Each number is 500 + 25 x the weight over its row's rms, rounded and kept within 0 to 999. Layers, rows and columns count from 0. Numbers have three digits each. The size before them is the row's rms in percent of the matrix's.

# down: layer 5 MLP down (transposed), 640x160, rms 0.0559, rows 166-182, columns 80-159
# up: layer 5 MLP up, 640x160, rms 0.0785, rows 167-182, columns 80-159
down166 014:483513527551503512523467487526495494533525559498506521484479503464519472498485515516492465505489507514493519487514484492474457466495480485528446509502467523512535480442507476493505504539512483483487539500501440500459498542499482497555561471
up167 087:522495474488488521517465536522535481507516499535449543472473507525528528482510511501504490486499480494484517505558515494500487520532463499474494489511517513444464499507448485524534525500498532476463521460517495520517493498547507509490491486
down167 089:491470490506535504482509508451468487499486500501466517556479535480502521500500541471480518505509538507456510531479487516529490500476524518498532512542452512487502477493507484569493498526505515491470453495506526488504492452513551482516514495
up168 114:491490509503501495507468539503509460509520465459493517471461512514515498555505525546502466503516529492526524478504476489498470518525490510536522464471506504473517481535500461526543519514511494517484537521476519526511490511531483487494483555
down168 113:552492487476438478475501431507498480487504521487508499491487507481551477514507519476474499523496466503473539531490483471450521478469494467513532538499501534479483533511563503507484502519506483495541501518552501489527509487520535510539487517
up169 107:523510502507474548508460512464544535522472502511507453481488509500512564512492513450514513454482552486514494481488503485524486518508538545479473501553514506514522511526477491484500474495481516480457472534468494509504567511498497505482500512
down169 120:492482469486536483482507528490481486513513507504501480539529489515478477477498481502530548522505480506521476499533514494513525533474487475507467495443466458492528530486475497566496491490446429478497517547482510539486507479494494513533515471
up170 022:467502468442485462502489550500549525532501506495514470481534510501475540474523496524522484471537498542513496489469499492507538560464514510501504518480500493520513456477485459542497502454475492464533519509496499500501493484558528533483502509
down170 012:516470535526519513492492476524483501506465497500527501523468503504500510502518484514522483534485515485499501495525486497495443470429502471500494522468509525476487510457505545520442535508516521508531522516523483498488533479502468503513512550
up171 113:508470497546525507537496497477514483487483496460538539471494493472517489487486510520515451476560466454472506482485508534521509532511509550485494474482518485495509482496504501519466488514425525491476551491464449500520510473497503509460508548
down171 098:539537492452489532504507505539473488513509475465477492509531516483489507494516515467510504533468539512465444506475498544504479504499510524491514494479488484497529543537496549500497490506489481507515496527485510465492517524460500503522470460
up172 109:523491477482505496517500523504511515497543456507483451465483540521472509469523488487483474491466516520550509491497501490529464478527488522499540499526490532515508503517539495472505464525517493473479501422444512539530503499493505510540542509
down172 129:511516482547547449514510475499481528483508496553502534492527466546518497470467495520534537523508458481489509513517486494538485507526490515465529494460486489518459475512503453501517504476490495530495511507481514448503516485466491505480493494
up173 113:524541497498515480501491573497494500539508507528492509456490504484488512522487526501510496484524538504535474475506478498536478506525473506532563497450504499493484490506497495512513488513516490520451539520515496510464509525555534498510465487
down173 133:490546540460490506504539480519489498518472484470463462499505553510521499503507567490508505472491481530479494490461492513500515491539500506492461507475532493506500532501521485464492494499451453481490508474527509488517496462445563528511538507
up174 113:478511531501486499521504547492531514503532491440499530474483508499567525513546524540499487484466540460524524510503507472528491528511517501423490506509489488494516526517508464511485517508514510460476500469470504512492508471510476514497499531
down174 128:517467516503506490534474464514443493522428486514471522522502522473457472508512463488524554535528484477505502492453466535511471475473534490522457503505486514498520520538472527537507491471441525496443491516521504439521494509493527502470521486
up175 056:521552492503493492522461560495531495519494485489491498514512475485456492448535479488520463484501561507548503522513540551515481475496515491514585475501492509498507517468534487523487515463550540519543507469502503531511500520504490533499471514
down175 063:496504510513490498529465464537487496504518505476525496504478517500468463526512487529523500523477481510485539490470452465497493487569485507484438527465514496486499481515516534495476528527488502509520477495490506546466472508486509470475507488
up176 116:467476492476501514554477532509482475491470486473511479436497511442471555441525492495488488507512458534536482485497505459536480487514535508507487503524464527520519485532507539484469478533457568516490537496476480494509466514491496496502504514
down176 114:507498499553501484496531479504544473462514504537474510517498518490473469527490504492493523530474503529498519519498492518520473464522517473516474511507491516491495512441545535470503512487522490495464487508516486504509501475497520532505512487
up177 117:476492500505450466513504509491440469507477463508479500486566529502511515520544516528470500487534514522459475514496532499509481513514492479486496500513488492450546506529494514495495504499515467509468538500525525488509483485497472515482505483
down177 126:491508502500483531487510473483518506527494470493543528517511531456485541504466484499492475488497489508502493493515473505532552479526477489483530500492495488500499525427543464558486491499482504513526487526500467430512542529484521504526528540
up178 097:508552474460514505506456513498546511511500499528504508474465513527560518497512532486489532441514479476507498494519505480531507512524507527501539503525490478453435523506477523495484503503519568453450532465523507507478521525521493503481500498
down178 068:470515482522468501516502469523489504464510501550497469519515485539504508503491501499453510484494485521490473500498537517532499474492511433484536489530454519514481499498510515480522495514508506514446495519501497487454492489508524457499503534
up179 090:536471506504507493493478529514499544509440462528467439487536512497495504507465548491494530460499483533473510489515507504542504494516495519492539494518499542487542484492502503462503442509519488492513504501524549544493561483510509521524463449
down179 081:519573525500503511542466475491470500456540519480490498523533504460474492506489500466479513516477494463490531508537526541485499458482513462494481491492462510497484494524472501521519476494546514537475478478508446473533495510519486517501475530
up180 024:496477475460508468481494530497533494497513499475522465532467461509549524492473489526521459471503506509472515484515535489519482507460514511491499476514528498492520469484538486522464549517514499483497467486483494504481498489529527492492544498
down180 014:501475517538495531486541505505487516491439491518495508532521505491465483459467501496509506530496496507507495497498457501512533460465507464488525501470535479520497537498489524504467502478462483473524502547557480500529530511455491544490467521
up181 115:508518462499495520511486513526448514505451555534506515516508506524503532487549504546504483492492481523514515463511539493535525514493537519480536467507515495502517462503497503468495453497507484473508494485474512474481522469508509467441535519
down181 116:497492529449469489468471512478504494484506504503504501481465520537461513469509506543510521513498511509530518496524484509504464502549484489499506497473462487517461509507513465522529489501505487506543504517557474486501483501529510473494484511
up182 079:482492503426470517546506528517558479492512507534469500474496541499561511494525514482495519491515527470497465524473504482527543504524491502538522503549496512478487508499514428439498457515475512458519488488502497529470523526532482487483520459
down182 053:490537503538533541465507462479501499483506483534475526494510547481488520494504486527499473494526553531492482496478462462502480442505475462507502512450509521508446527485520493509504504492502501522516480490497477539504475504477491553509522532